Each number is 500 + 25 x the weight over its row's rms, rounded and kept within 0 to 999. Layers, rows and columns count from 0. Numbers have three digits each. The size before them is the row's rms in percent of the matrix's.

# k: layer 2 attention key, 320x320, rms 0.0609, rows 132-191, columns 0-79
# q: layer 2 attention query, 320x320, rms 0.0606, rows 133-191, columns 0-79
# v: layer 2 attention value, 320x320, rms 0.0797, rows 128-149, columns 0-79
# o: layer 2 attention output (transposed), 320x320, rms 0.0562, rows 128-149, columns 0-79
k132 090:492533518506509490567507496563483480495476491500505474518518483494462486459509518489459493485515469515502504496511501483513515481510449500513484475484509478510483484498512519477514516498487516548482512497491530495491538483492495488513493515
q133 080:572510496514498499484453477490485514528483493474505520497523511538537565536522502558544481488474492501513475498499454494539483501550483494467528475517504517525492494500515473497484542480490533483489494464503462517499497463507504550520527530
k133 083:513446433512491504524474519517535525496466490471532469477546560540531518513480509451495516531485504496474493505494514526489483528485504490521496516480480507479468524505529500505512493449488502511514551492449489514547465536510535516447458496
q134 099:521470524523518548459534483517468515523476492537500451468472485579509507505474482498517523518507498524514519486506494539505498507555512466492480526512531498532493497509519499488469524474513488490529493527528509448541485474505511507487480446
k134 092:495422459485533510456521483497516546504508508489492497475514547551506515549495542543551490547485515508508499470482488509487459532473502459493499533516519496500506524487514489504488525470515497482548513502526497483494467472482514486476475489
q135 102:490535502565492492472536463448489484487526528523498505493518471467491511490501474519531502500473477476458517518505482488499492495502507503488528499476509508543502510490510483480500496498533499494484473480473529454488484478505429569491499494
k135 116:492473476587505525457530486482488493474496529480502534437508507508506482515470506521533509490512526438555512493501473520459522510543524523463530512509491440474532483505470531510507485517515570439516502509488514502514507478494517498481507525
q136 091:444475535492481520523482431457536523453524508468480479465495516545532494513507489473459509550506507474538488519526511491481495539487484508467505503517491514529539541460474524525523509486514488500517513518475506476467511501510510486515485460
k136 099:503444476493496503520509490504503526497478490448513488489529537526518519523490541506488504515470470495481504474535488491527490503486506510512505508493476519516452518496548507471473531466534479525541515567483520523541480493528550460484460466
q137 110:543504500513512472524456528513502485512513466473552541533504494426506517484538540489496486461520498477492497546486498504510512484490501543497524460463499530468486497528485504511535468532488508493488532483473486511479538510504531497546508489
k137 099:528549526514472487502504519466491450497482484493515531506456434410502498484501475472441489464522491445496491540458513462519541506518523558468517477489480520476517497483481519489522487486449510496458490486443485510495527502494482533470531493
q138 113:480516497485513495520480520541499522459483471479521514515500507504474528475475488476486510531506463503542481499519497509487499502551500494467541512471492461487484482480504510513498476517497474524451532469472482514469517520511575474559481546
k138 104:516520529505469512564467521469520483501540497471505476468488475451492490508454533442457509453473511489480497523477467466521491448525459495478458457470523534496447502515533473468482515492485480521490481486502481509498510514478477482492524490
q139 100:500541477464466543499490507524531482544488502503544468515506473536457527505527511510481546535514507517451511489497481489491488490501488457464507523496523501499504484485557464514495496477471454513495548489498517513534487511488511494488503543
k139 124:521509504467458533517493501523520506510517481523513494489536502503478534488502487471490498484480493538488489532508463511480488486514480466516486493512490539532513479542547504487497475536480489498492505493510481472512521505509477492543467508
q140 108:542550492494477462493497498487553483501511540516492505519542472456524506471548508497517493474516478495513484527459471517526527472503522480502498490488501538489498495523509486494531465585477470506462504465511460490471476514516446524448535503
k140 102:485547487532472511467515516483517490510480499471448541496528500446493493520464464458457545478537510451566495508463513497527511499473496531475537485495514515499531522503484527501509481478480531474455478526505530525537493483518500465475509500
q141 106:494474469491539511474548483484468498484501545481517528516506495512519512510505512554529483488460481526464520482498452498518511488455492534521501518538512444511543523472483504563517504501519518471504448514530485493511454447475438522489523500
k141 092:484489494531526540496523472531505506500527473525492485513532549548489488484488473493477533557532504500543531454533481548496501493470477472495522489543495483508477487522487530479503494526525514543518498499526527490489520469503512468506508502
q142 101:506526515509517517511548456448497479523516513514496529559506494488531497458545439522529521517451484462509477534505500480477521512450465526457548511482512449541529476487481510506491488525485484501458464486523488545507499493507443502475488476
k142 105:498501498553524492473512457517554533558514532502447511453512540513488485502494492547523515524476514528546503472522510542484513509458466484514533512517485498491479493486482531512528472498521549494506463518518521532476518506519492476503465518
q143 108:534507517518472540497451535473483501527493489493497484486510537503498521497483500502462495550531496520523518526471482498526501510459468489512536468515503496528469495463473541499479526450503501491500523502463507492511530512498527464503505552
k143 108:482460517509501481506476497522489452481515482513556514474466479517483496467499519481505503503492496469468517473525492496482471492533489527468468528513494509512442522505550477505520459503568463491493517527465499489513519494501502501521499478
q144 114:518504513481508529494496507498510491529503511520526496517494514527501513442547495540523529497515512515509497516482506506511510493492491485438486471580484481540495457520535495481496483494475466506497455411522482484521488513469460524508498516
k144 113:493483510553528501498521499494516544534464522479520524458522487524499478463461506521534505522498536508502487517518518541528478460494458465541556501514511490487498530479519502518482473490480533466522506503501503495487487479479501511540512515
q145 104:570503485545506511517506510499511511513524479521564475524472487500496492473518467518493519538516496456470526524510524471476518493492529488470560505460512465470481480481513501529541499459512471546460528469489477461491514513485482550534457533
k145 105:506489486496494529488531508503529510492541534447513526428534467514482500507481536516493541493509534498485509497527461482522486493475486528507471489499505484499494515515478459490506498498512511549505460508503487491510508515453494483474511517
q146 102:518518458455529490483528474503463452505486505473536490569531542500488515502542519500529535546510487527497495485499505515544530499476510540521501503526508467488485473486487508496494506501493474513458523465529452524538488492504502522465459522
k146 098:473525486490512527480516457472500534530532539467497504513541553491456495502451536507498496508519492528541485473547478520513492439497464474515519505485520522524497487531466487466505483512476524489516462510521529527462503472496479479532466504
q147 100:501490468472454543476481486501498484510506503484564476539510489484518501487537546518489513511508488527491538491544494511524509472508536504536551517477500484480490485480512511517521515467521457498448567475499476525557500519495485475542491541
k147 098:528481511507458533494523475473495500467539513470533487466529484492472492522476521497522496530516517508511535492531467490475502473488437493460456489465537469513499499543516489523508510533500482477481510499473482509496547508462463512493501491
q148 107:471512490517504479504516481472508505497495531490481509544525471482481493475532503522519509497502508496529489508486502467516500499467465516554525476458463507462476500496503444490524499547484466506472521464495498517483514518540466512502509511
k148 104:486525481487479482488477510480527500504513532509484505487514535465476494522479483522471533543545506517576509469488488486478504471487461478489471547481455502532548526485458533461474482486463525490495463518504492492545496470516536470481496523
q149 098:479520487498513488490496497458473457516445503497506525558484508505527529479551453499561529469496471529450475503484494494510500510511456538509479496515499507482502492476501500496471479506502478529531487488527493553547474469507464489449507510
k149 094:514531467491522502490518495534549527501570524532473489491507537512472459514538461539514527513490519519528508467522484535478494497513474477520506536518518522500494503524456496497550476496475529486477487466481526475463536490479545511531492528
q150 092:467507506518511515508462456501538510509516490473479481447507511480518463498517478481494474558496498540509511497511479484501462500491517456510532498468486525513500466480478464505501533533452453535483539498491504497503487517495518512492504477
k150 089:513505467479533483515543498519487475512531499521525525486503488490482522493466536477481475487449486508495488520474481510491493521534518486539498564475501499511485526547517514517541518511469455477476508533477518517518488512527505501485473500
q151 108:542508524502508512478489553522476530558491501514491482500505523519522504501467522493517490507468482527502499446502521477498523489544490518507487517467517486507488472540540481497481470463473505519525492522559543424511512497501487503524494478
k151 103:532495532532487484502510464487477521498486473490534494480482491468481464509487512525526490480503509524495498467521519510504509467464536547490543468499558532445572496462491533530484500507498477514550517481522520456498474508536499541467515535
q152 095:507474514497481493510499549540492534518497476529546461508515529511497531480487486492471513523541538458543500502522518520510476517515512498456524518479498485479491516493529466478489494512529505550523540477490490516532502525521539486534466500
k152 095:515469523508493467502509482437485513515529512493505501462496518497464480507506543515517482477497510553474518522521532518474502515473500511483508470475527520523498479497513483492481540487480523502483542533506500455531474510468464538475477482
q153 106:540511522491502481482494494498539518505531498498532524505513436475484451517503526510524463455473542514455544523505484507474489456522489497520471534479470532477547531525504511485517522485522466469513477523489539512557476477484483502498519463
k153 107:494498527466488540500520551485494441487472495509488491530446472488502523517517459479492527468539522502517500550456515457484497534495510508495511446501503485537507536508475494514527522466484476496473517479493455496493537494479499473470484544
q154 101:522534523524478537500514439476504487510482459517498464518493489521520548501522484504511502472491504537505526476505488454487538527542486490517499508495521488514536496505519511471505510464525511509517511537480480502491522483487487497491513455
k154 101:455517548538521520494540501503543499484477515521481529481527457507574491477486503505480526512469495453487522483504526504524510511511514529455516525477504470461494540521507483544501468501502530534512483488477464451514507499474527468448515490
q155 097:458517517547492522511488455467478488485523477507502519507478538484547506491505482495506503481488511495534479519455474534456489525484535541478495402514509499516508465507457519547507463521498530514475482466497500460444514487471491504513506523
k155 093:505491498488467487518471493482515500555512507474521532533518501541498491471514477505455475520496534493501486496507516487535472530502510498540488539511445480506486536521502520475489528509493514536548503493465487527525465532513511555516517448
q156 110:540519519489484519513488471477522475470519518505518501514491483508498453509522494511473533510527544464521536570476519533474520524455526508506505498532527521492460494480488503500493527572508548526533491446503490470509461463495491512503526521
k156 104:463479472510476511491518543485502489479506534475468576532518510518493511489483500517483570501499526513522516542518486464523503540468505476534490525484453489494476534510485509531464492495501552488498517512487498503521483519484503514494452468
q157 102:464498507525539489473536451525509493527456509526466530516469557491530517465468499492512469524500446461506433496499514501498489527531501477504506497495497459541522507502468457479507472561494521480471483481547459521470516510462455526483494493
k157 100:538515520525520491482473498506490536487486513500506493465493533511480508509511490493496480519473502531534465480510489547502528474540495476539524496505488494533498474507523532486510502501478506500531443508519509536478483515573493506539491487
q158 105:521466496448500479503482513538474517497484529475471488505507470504479503509529531511492502486544499473487519498494520503560525494509508481511520505491510536480468510559518477475504499550458447468496472472487513472470505500496520515466497504
k158 102:492534497464520489476497530479478497461453480447469504526525517447506525517478463505512509488551517470557474526471472487510530483466492567540534495497500508528516479471508529512487494504485505468476510530521488520504491448494495498507475520
q159 109:536487533525513497485461520490520527526534504477513482492530493490553482511448523498524469491479503523505464508500490518537488489550468529499492430491498545501467477529479514471506510537514524504503519503492513469500498544484519476535511483
k159 103:512508522543504471471508493472508452468480461492548494477490463467466493517497489517525472511520534493500489533506524465492526520457521516475508513471537484497559520481510530555500491465486456479476508488458463500511507526511481522493530486
q160 093:455534498520471456479535517412507477482487529515484522540483520468479490480554484499449489490543529496506498531473527496511484527447499533485497495510495509498493473535524476489521474552481564511485451482530460509472522485490483467516527507
k160 093:506455501540481499466451530510524563464534529495489535450497504485502500538518495452486504511463508491470464498485549486462507525478502506513482476500501508482457549473499504522494516480529484475499524506431506484498516522488505527510475489
q161 096:458524484504475493506525512434477493465530494509486499546492515444479484464534516492477494501527500522498501514492516464499506492458501534495500476471488478498539486505492488523495451531488502455488520488501440495454512492492512496498500493
k161 074:470484502500494484543464530524528510492475503494472486481456530499503448517504503456485519502473548447474474519470529450540470516457472517523469475506486533478481499490483494462506516485512466489468519487473541503514506520465467542484477497
q162 085:478543500519486479513533508492501465454486480523493514507471495468509478486554507477457498509526523514515542524512516494468517488494496529490473477474506454469496513511477479522510465514519480484460490512544506499502523473509507502464479485
k162 076:468527516428495491519438518484543476502536541495504485494515520465511454518530482439490514467479508480482470511497503530532512474454477511518483517508480522539506510519471491504474521506468512474470533528491526512508483509466503507540488479
q163 076:428506516520466458533513504447484515455490505502466531494485518443493450522509506472465511493447530480535473511508508508486542520445466535513515477484479533496522521505477501509504444477500487487512512523507482509528481522476475501487461463
k163 090:480567508466512490496515471522504500538511473559485470534500462491491492437497500516517476490502490550495540514518509469497496489506500477496505487494540478509536475487533486509505497524466498521513494506545486507466538505520479506523518483
q164 084:541493513543523526455482448471517493533537525486492462463513472521471503530461475495524515488541495515499517512486475498498458500540507502486504511514529533515519488508492498511477533477467529523509498516470511460521446482524512513469490505
k164 090:461455495536492523503463505503500511481467504442534542476527531547507492533465513500512504496503497495491475494497513530480483524491496488498474535478470497502463507488489506514514500481569478483493561492438503509522493475481532504486491460
q165 102:548476506456505478514471534508461469514479458473492494520512502485492490512545523486492476487542506489494528508492503485529542480467489497489482508490499527489452482511467518526492474502479534543504513511490485552523512501524524450507501485
k165 102:505511508433468491488479499468519480532512494510493503558495498451477476511479496470437524459504533511487512517486529471497513513454494515556490510504476552503526525507499480478511510499453505525477517531460439529503461549508501529491513480
q166 097:527524495511503537503486535551486505511487447522534510489488493527502528461483504510519526542507490526511514489482464486529475475545515510523532515508532480490486487547507485521502484531486492504486494474541493499457522511515559473545544545
k166 091:486546532447499451478524542504460502515503473518473464522487433478517480488497492551500508499517511520462497502465523490489474493461502490495467457512510513489529490509499438499490494513456505488506472494518482458493489480502456515489494499
q167 107:481489552523503530483514452496490481506486493505489469475477472580537507522459467499522508510452490525495481505475447485550459498533481462453509507494500489518522505477502498488496541449484518467501483525503509461488506472505464498516522508
k167 090:471483486516467554477520524520527557488502488498492490463522547561545505565478493489493504531485513500529533468474489481482523506471506489473481519501484467508508531500517495513534436479529529514526485514486513513542482503494546454477470496
q168 114:546464512495519485494455489491524510514519481463530521465537480503505425515528544517542483487520560518491522473508526471534478474499452500506466493480471564469495475504512493498518525448478497507553540552480503503557479509500515506520505435
k168 107:494481464441489488523481476532533465498509489492515484531491496494477526516518517454503486513540468523464502499461491507501486551466514479525458473498474547532501492543508497498519518519483481548479525515486462488507507536500519502485466501
q169 111:490486482525483468475540499459480510472504516505520500490524487493505520479515516532551492531499556446460526531512521462458491503456502518468507491476507450505522530454504494560489504475534495494501536479519492504543485467474487549488490540
k169 122:507446496568512515454524483471490524489493553483506496455510513534531480553486515565568503501488546471520497464501512508489501517495499506462494533523504464496494488481493506513497492463513535457545507508501527514499496482487515532506495575
q170 108:488451491496476479519477505478504486477533514475494479483517566462510488539513528496486498501493546483522466497497525500492509555444503540517487481510492527499486478455463519529488487529507555492500507494471484519498509522466528496506503492
k170 105:460452450476532485492474477505470497506504493473501471542490559509495494522475534487480457481500496503466472453497527499494498510510489511535522503484505509477502495496526496463511517493540483529548553550465526512558476522503516518521504494
q171 110:517508529482482507527445522523555518548519471495516492475497515466503499483492505460458490493537507473528509539489524508485493494504484495483513475462474549478471483484514497467503496505494509515485556512462515512495505533510542467530485494
k171 094:507496513469470478532449502473497460496521502496524488505485470453489478513516521451483501459529486529437492514456491485514490524483477528474495494512509531508477496513513476486475526500470475466459506494444480505543527516482496561503499491
q172 098:516477516505473507540453503517520482512511496483477532468503483466506513502509520497497487505485567516505528503504501493454510522474497482522473515522527536506506541441508494543550475488508499482556519513487487487507511461504519504481514517
k172 095:500468455480523508475478531549494474512497502525526501546490528525508504502557495486487494507529476490457498481494510488490508561507569497490494486515490494528487489519518501513520490488535514539498542519489503507525494538527536493480471503
q173 099:470475515468497486492469498504495496550523508513543522475522525525536452516493458479506490533499451553512513486484492548501505486454516529528542520531465494487474482519458533524511522486500570488482470498462490480488487502489518502495522504
k173 131:478530509490479494533464508506497502527510478507522531544540527485459453454512512458481516505501487519509504519508495493522493482523481485518477488483513521518470489545492489488485514479510465500464510501490483491483530540507498471553505461
q174 088:497511486523537539468535480500471496500473489505478490499498498520473547527461506510549501491484517507492503514497489473524507503498503523486504480531539432496508528472501523483470523450518524487517475506516502491484501454483481507515498509
k174 083:465473528488498526487485510517540556512517480532496511496490510519537535494494468530497506502507506495510502501526490525529535515509494474485452522493453465479489505489516445495551440513526523505483457497510516496458530476532515490492515499
q175 105:469515530482497466515487520475506483468526542488453520504489492487487508530526505507454519470431510523491496488496524483507464465480482465456495493535486562509534478554483530499477511476512492506539476496469489473541498475504507482501490489
k175 104:492500504491496518512501514481471501504494480537476477554470489484530494497507502497502483516496496479539498527481536504480475504533498521507567494514493495491526510465481532557535513514495501506518563479513531489473477498473543490496519515
q176 112:513472514495470462493497514498518503501486503499459523496480497489479536495508523464469451496498513478508502530512448497525456516454518458476492530518468514548517513489508514503515534482513507445467474478453479539481502497516479521512498492
k176 107:441492494488495502542515494487510456547463531536482463495448514552504488485531522500504507505482484477481503468455508493465479487552488510496518531530462482537461472507544503494514525475498473519484534498518512545530479464471507477530479494
q177 095:502492504507490518494528527542493494557446522545472512464498515547500541505434488511521493503473458500508500486513476514474458493511486479510483478513470495557522513492522478460461502463470492480489478508522517472535479491488452489484498508
k177 094:501495530565506479494516489519485557489444479537538452500460489506525475500516496550532479473444478518459475529482554513442525448530513492523480508510512472461541477501498509459521526495473481478509492466529512501440538501519496520508514517
q178 097:495520528490502510536497519519495535459504472442445477458503482485467513532490517495503483453502509564501465507507492458521512467501502457505468514484505554497447493530533537497453483472434485487500470504529545497522511527516486459520505484
k178 099:470500525511516499502504544506485467480476434484477494483483462485513519475456464469489495489539509481511499542470513489497526502495504523496504485487495498512544524469536493521492501487512457486456530500503504454511498512507464489504530481
q179 093:494505454479533489476558494530456480508471501519476502541499512523483503480486507513516484528487455503478480478484499486519516468496476515513496502506477457500490518489492493533482487519519495475484473486528489556519511473484429518475487525
k179 090:512524508529506517479506479503499537483528511486471501496543541525493531531453488495540504512502512527521524499534473552517522441505464479528493478498520503511488483560481515489460489521484504514511458491544513493453515467470496460534492493
q180 115:545490497513511534487488486541468483492488452501535495472470507521524496502488518514520490510487495505482538463465459500499468502501486540488513488497518481471446462486488510520496485512474511494487496501502511471511498480449524495487496538
k180 114:500500480482487505501503484521487497490482517513529514483458477520504466527513536517471449512444550543461498516514493564473514507518535476500486500554484499468523508524482469534549476521476500489490543475482484482506470508494494551522489515
q181 094:506489506506510563498528476551472500518461498528503470493532499539487522459466485507534488539517486533488513480473506473566472525522502494473499451533504450491480536486480500507467521433472493496502461491518525494514503531486479480495516524
k181 093:491503550540553494521476478533499516501470479518525496474499495532532505508520494529549460506481484520485515474490498553505490462511454518513460509522504498481488477511539481486488486506536460468530469491473494518490529499487499498512507449
q182 102:435508502488474511488472469461524471529502497485485487479494490516507509518483504509458517492507526500495525477487508530469492485488514521535484504498457510483496518517487523508509551481504546430500492565480506523522490488502468481477503493
k182 098:521513520474483520537462503533481509472462472552507456536490508530515547462553498466487502506526459492477471528502489462464479479517482468497469487489474499478485528493546469483536463510527494500530510497475464520514553515476518485540487490
q183 103:527480471490478531499473492476492482521471476504531519512505515478506537480486503508468472511519530508511491500474502514493515545451514537501510481530508458547482519461484505517496481562523501479493511492475442543497486518485507482491529532
k183 102:470473466486513500492492460521493482510522506533516481515534558551486481489521526502505511521518494486478500446548493549467489516499471453482476506504458514538419462539545494460511507493521489498500510535497501514511493514528498502541459456
q184 100:491495497530487461498492559514525564503490502499508507463506462520502476489499528494503538503496505505485511514505524479506519456539535516533515492442496522415506512507545492496508525473532438507487559510495524456528538506491503532545454480
k184 096:542514472501473504505511495469489481492502519505505500510450461464502507563548519481494474497525496506513512498513492474511465472488537511481494498496500513522528513516503486508507515469451470506468492504519457452495504524454516517448534550
q185 101:555532505520501478512470456462529493500516501481540503526515434488513499506536498520544513458448535503434484546465481486508498478528477494515535480453463515449507493510494481497511502506465457497503531509480486529511500463510468517514524482
k185 103:525512491462508519489490534536547463506496508558476501504521464516500496528518471487506521528523508452512524509517496493493500530498490534488465535501469479499530550508472494503533448461494510484456430490474492515534525507498498494468514490
q186 099:468460494485511465508543547490513486482455538521475528551504515520477517501495517517493470459511491505494483505502513520501525498513484538538502505542526486510511498522531509476482505493522517518549485491543501503559463497480502494481457502
k186 096:515504458519487499506505499464505537480507514510483508482511564499474493546496483515531509510512519506523495503479495460470502456489529469489522446491532483505533458533449485459487505500449506517528492502510517451470514503512517487536492484
q187 112:507524525495518493517475467472476506531459499516503515561466495495541493503496461502514505519501495479456485505476520494487493522466496528483523457549502489505473506489450526520477502537489521503479449442486478504518469476501458496479498548
k187 112:485504517508526500456513513530489499450482493500507507488461509483468487468487462513489553498503539466514503514527484476454541530495449552499458517549465476495519503469493525487506484488511496453472481513486490549484538525489502516527480408
q188 103:496516470516499477490516463479472469484496493512463542504467493470514502527475517492476499457451482490507474522448475487538524511457483548528487460506535500443498519493506543489480454508500531508490490487490490512449525513479515503523507504
k188 100:482513472490504519488477525492475491528498492475501505527495475535566522522528476484467504517489508503510503501500460527522529495493480504477472528529448468492488480490451469469496476498515558527502497526470515497523479462536514493528523504
q189 102:493473462516529545500497561550482506523503516490502472491529555478485497482477527518496494536511493510506480512499508490534509475521433465527477457509546510527476484524532492501454497487510489536468523499541455509504486511465483501498501519
k189 104:523489478494544505478498498478480506488540503480519496469485507499466514549473474486495471522474498520486467483512477522490520455499454495504558501519527530497504466550545514521475510529509498539523472498528537427493462461511488467539473527
q190 089:503543518509488533492493478462529500485557484494508500436522489492517446515500496490457503501449536501490557518494489540449458497465492529479513527497490531473521463462470515511519501499496501481536504542497527462497490452490529438472502478
k190 088:514500484505512509500495486508527481492520487555483546535479468505522501478538528497483496473525461505451501508507491489494500580452532471496513500495517534435468549554486478526565464531516540482512511469463519536513525511529492524456480486
q191 111:507507512470475509504487527465497461516542543466514456530568489481515482480529506502482525476516500564513482519469537517536506485473500514499480528501514504522461452513475539464501496540511546507517496502497491505486490510493476492441560490
k191 108:500540483519537471485513470499486486507492481465500506512556489478544512490441479502489557501532486431510505486484502506550514503431497523487569499461559513470507521484487491517511441502532562480505495509498511467519494506507486471517508494
v128 101:464512511467483500482504484477482495488499484497475485516478464525489532502491480490507513463508528522455481462485548493546500472487458487527501506468484499505477522512492479485505528480472490486570487533525534459521497516492489489520527458
o128 101:511479495505512476465477471483510547464511509492477498542488533511486467534471492481487476506519490505533517461469497502526542517520515503497500474526474497517468538535511458503468501491544506501526504478478498471505513537513515557504490439
v129 090:485503525525474527488486527513496509503504475476454483491511468533548492492473498495502487497449510489475482508521507500495547475511456500465510505543537521458545505499527496519465497478515503537530492557507570481546501515455458503488549508
o129 101:482498485508507486493457485492510494459542525474511509509487514495473498514505502501468490473531497456489499460544526505422488547501434546511497460513486538427536455470491480480478502466536540490493491539465513489530477471483539518458501475
v130 104:469485497419475498496510528510506496512516518454480526504468518480491471506463503492486448487544525516487509481511534466561555514460466500526483502487480519484520521496488465466490511510519545482535536550506543491517494490515462547483532462
o130 107:538493483502542549427520518501463562515470450505494515570463535534537488525485477500567513473522504501495491494481482513498558510519496514479482482536481487502531492506536477506459520477529476540506475508515520486489502530534452511519492490
v131 089:521510479544532464521509515540455506510502485508518481498518495503493444522530504528528480504493452508474535544504464536521468486479505573486526470474532501489530517482531493536503500481515543508442503516467544518488505458500509497455508516
o131 109:464514519505486483512554512551516493538491527490498538508480490474497489505539519485522473514506500499491494487561499451501500522504523517468479535516539512516516507457587487512509492528504523523464528542526537529523471520496546505555485527
v132 098:457466505495491529511491496535543544476558527489484536493529521491442501499460508478466524494503524477496481467499521495468493513539514502508489517473417499509479484524494487469501496460509498506521526507493467561527497535497515503531460456
o132 110:485492488543560545533509499532459501477525488509487465491511489509491503516460553513495508458494520521532558492484502463526447487531506508526492477483516479482498534496450520515497480490479457517501499476521474485417558493494505492527540464
v133 110:446489505471481472496510508536517510479464492521445463503489539514490505475471541488479444497499473491515528467495493498536561521509507498545445510510495486514510494475479472489541505481497484455498523569500527523511513550494512510496477427
o133 102:561481495499486505501527542480504503495491503514503489479495493485510525505448468483475473477509464507522486464490477511540516478500489474502537498508511518546511477473546470477459477459496482506497487526498475458488511482541462506503472491
v134 111:498491515495471522507503486514496508561486487499537516504489483524549509484501498507516472514478558584485447459511553490494482517502488477461546451507468492504472529518534464509503497505486496544541502488522514453527482490502541516471519472
o134 116:486513489519469499490508469486469531505464520490505489539512463514503481487539466492482477500527516524442491495511553542495487505474548484504513484498504496450435522523502490496476439502480489514507504498519485493527506492503498502491467507
v135 099:487495515507491521530506505489457509479526524476489492500541528468428449490471523497495476521528473509520502486482545476477481478524496521437496494476445502534460484514491519484492550511504488487484470403478421547476485483494497445511476500
o135 105:479513496501482473509505517490482484520544492497485479463493457497479543539519527521484484514489486496517472474503509508492475448478490506482511525511509449502468539527453489491533503533480509489548449514511479505495532527522513485554506482
v136 130:479491481460518513519491470541488514532540512479526521499508489523476452497532480485508515525517515520524444510493527504466504515510504467486475523499410494456473538515489502479516482561483530538515474475476495499515481494497508497489510500
o136 109:500492498465477503487474449508501480509527469459464475497536526525497486519495510498499492498492505530495489481505539506502455516506548463515487457495527521495492494546470531478499498534460479505515477512492531513464448497470513526484447491
v137 102:450509506464527498505512477554540474504499492524477512509462489525467520496481471501534525511528509492468489493491482506473498522495506434534478462466479495536463520509505476493531500477488439508501514535538530488530511512498506528510503506
o137 105:477450492517483526530514517483493481491503502539484495545507498505491509506549503493479495491509506486486481512498503466525501485482546507531544487494557497570487512509498518500501459507490433481488494472501496563503543497532495538513490509
v138 112:540483480492485523516473469514513536501556514482514515513519531492468465493534506478484519525553534524538443479478539518452490498514478525480553468511471507503481512503522522503529524515517497558501483449481453571539487507477579482471465488
o138 095:539465475502492527530523481568469507507484459484497458502503496501436525496457535509525462498484497499492491499492577482494467477493512491488503468477522511454481490509480497511525509470463456469504479536541469537492540536473475499538502470
v139 104:496494503512479522501523522518457517516504505496523546498537468500511489487491478507490488498473494549458495513494527477519479463553495501479513472506497462479498518504510500495477491488506519519530491456502498470482498471486489494488533522
o139 107:463493500464462495472482476478480552512512485480492474520502517512534519534527505513514475505481507505478500533518543539444485487481478533463475480472469517456486534563509512485484518555530504514506481520492462512534459496484488527540476526
v140 116:489514527520488491493494524472475481525466482531498448514489434524516539503487456485510530498458507494441511512486483509520446454500481476463494520476530486489509510494528516519479513493464506485535482499508494450518502481507446486521516539
o140 088:475464496482491414425435465460538477448557538490497522466474492481465521509527481475527495516512542483476514495519515499481489503479511480534533483507462523514489502472461507520508478534524506467511514490469497498515451520527522504498507486
v141 099:499514500538480498479529555505500516487493488516483523482494476517500491468471484517520544473471474512477510536495492454542463459471458488542500461462518506464513516473507489472500470474518482526520524574518549463497490478529487535514518497
o141 097:488509519505501509514491505495488496498517517513529533495551522482501480512525508484462510485541510465482524516516476450510488492469539535489518454537509501494523479518534512496452509492494450512520506505483507515464505481470479493482517520
v142 112:502514496510485500474499495453514496493493502517511485520483474504528553499509469490501531504524521471520440466490516475522490506460511502461523516517487504479499485500492531486485490548474510455517483506493460487522483499503500487513513457
o142 118:470500490490484482486462497468490468437475528490507494475514459513468504455504484481502514519487524491510509471536516535541515474484478441510535487487470515494479484475466514505511507525487486445496529407521496528470515482505536468457489501
v143 088:443517521529504519496518567530499463537427501489497479503527491510545539479484478508504519484430470502476564514479456527518508504482505485518455491523549479503518485480487452512503463528508501517476559515519529490468490463507471537464505509
o143 099:484508486501507505464503544505507495528481469494513528524487536472535498468511489519501496493518517501498503563483504525506491497500503509500488509488514515524518511478529455470474487511533534446485535519511485523513476543454480529470508537
v144 090:475510510523506514501497454492527493494522501481494476512493528475467484522497502482485525527529495522482513500522482525499487485498475497504484561467522535521501479510483486495519512496526476494461504530499504567509482492477534485519449483
o144 090:528497495472502556547520484466498495458488507506479487493468538477523498535484528501476499491500515464535502507483487509487503481502498498527502536487510485473511496499491509482570500460561478471488504508484540522491510511494479504460511426
v145 120:484502505457509508544509480561500509509492496502522491506507524513484486470523501498471477547525495547507475480511531489458524526526520477475512489508434495503503520523466474477515534538527497560509507451502470528457503500503541461465478473
o145 101:518503499472499510513520512514485469518493471483520459505541530515524514480509499492450494540485486536509444490536517517521508474530481483470470500476474487447500499529509490466473523515523501525485470529529503510483489520496494477556492507
v146 100:492490476489495507464502488515522526498563515454526530512524504464506456498477498511529536472497518494481463470507504478548515504491466536548492501459482526485507507502490517476503499496490484421518520528490495520504494512481488535502508464
o146 107:482503493499540532535498507547499487524462522510476518501531517501484517510519536531506490480474524476514530540497506502502510542499525489486456500492452487556538498548499481507545519485506459491508500509511517504459493480540491499515498511
v147 094:523479479482478491507507508473461503485498513505510496510506497504503478487523441494461521478484476532483459517491530510543515510503503554507522491489500481470491526505507498502481536487501527516505478451500423496492519509485493460507490480
o147 102:511477510515491503479504471509517531535521479480503466530542502524528454469519474484507481523520506507523453505530538503533512528527512530487513509534514490485456531517494519496447513527514487512478533478508414533461472527495474476559481504
v148 103:568535471528493484490521511426502476514541530515530528497551507473517460511535516509512508484509480472510489582488462504511492487493536562475526507522548489511538470472522499524471470507516541518476492475482477500458508492491506493482504554
o148 096:480498488477484530536508490534481462514529479512543506501488522465533526508502523520523493503558501444505490508508489494461495525541509493514496515485535510414517437447527524520481465497518470509462511514499504514491460482520477503516506517
v149 096:484488491496520500504499501534500520505526521471487558489539535502458443500523507508480515544473465557550508500506500518446469503501522513491524500524466491521505500497506515496519488500525492548490497479483486535498492501496527496474460478
o149 090:477540499492474497505533523521475510528505476469520503457491485490516492513479509538537492510485506548524498513505505562539509482493493519465518513525525488474465497541516467518490521515490515561498480512542548521472514516498496494509473539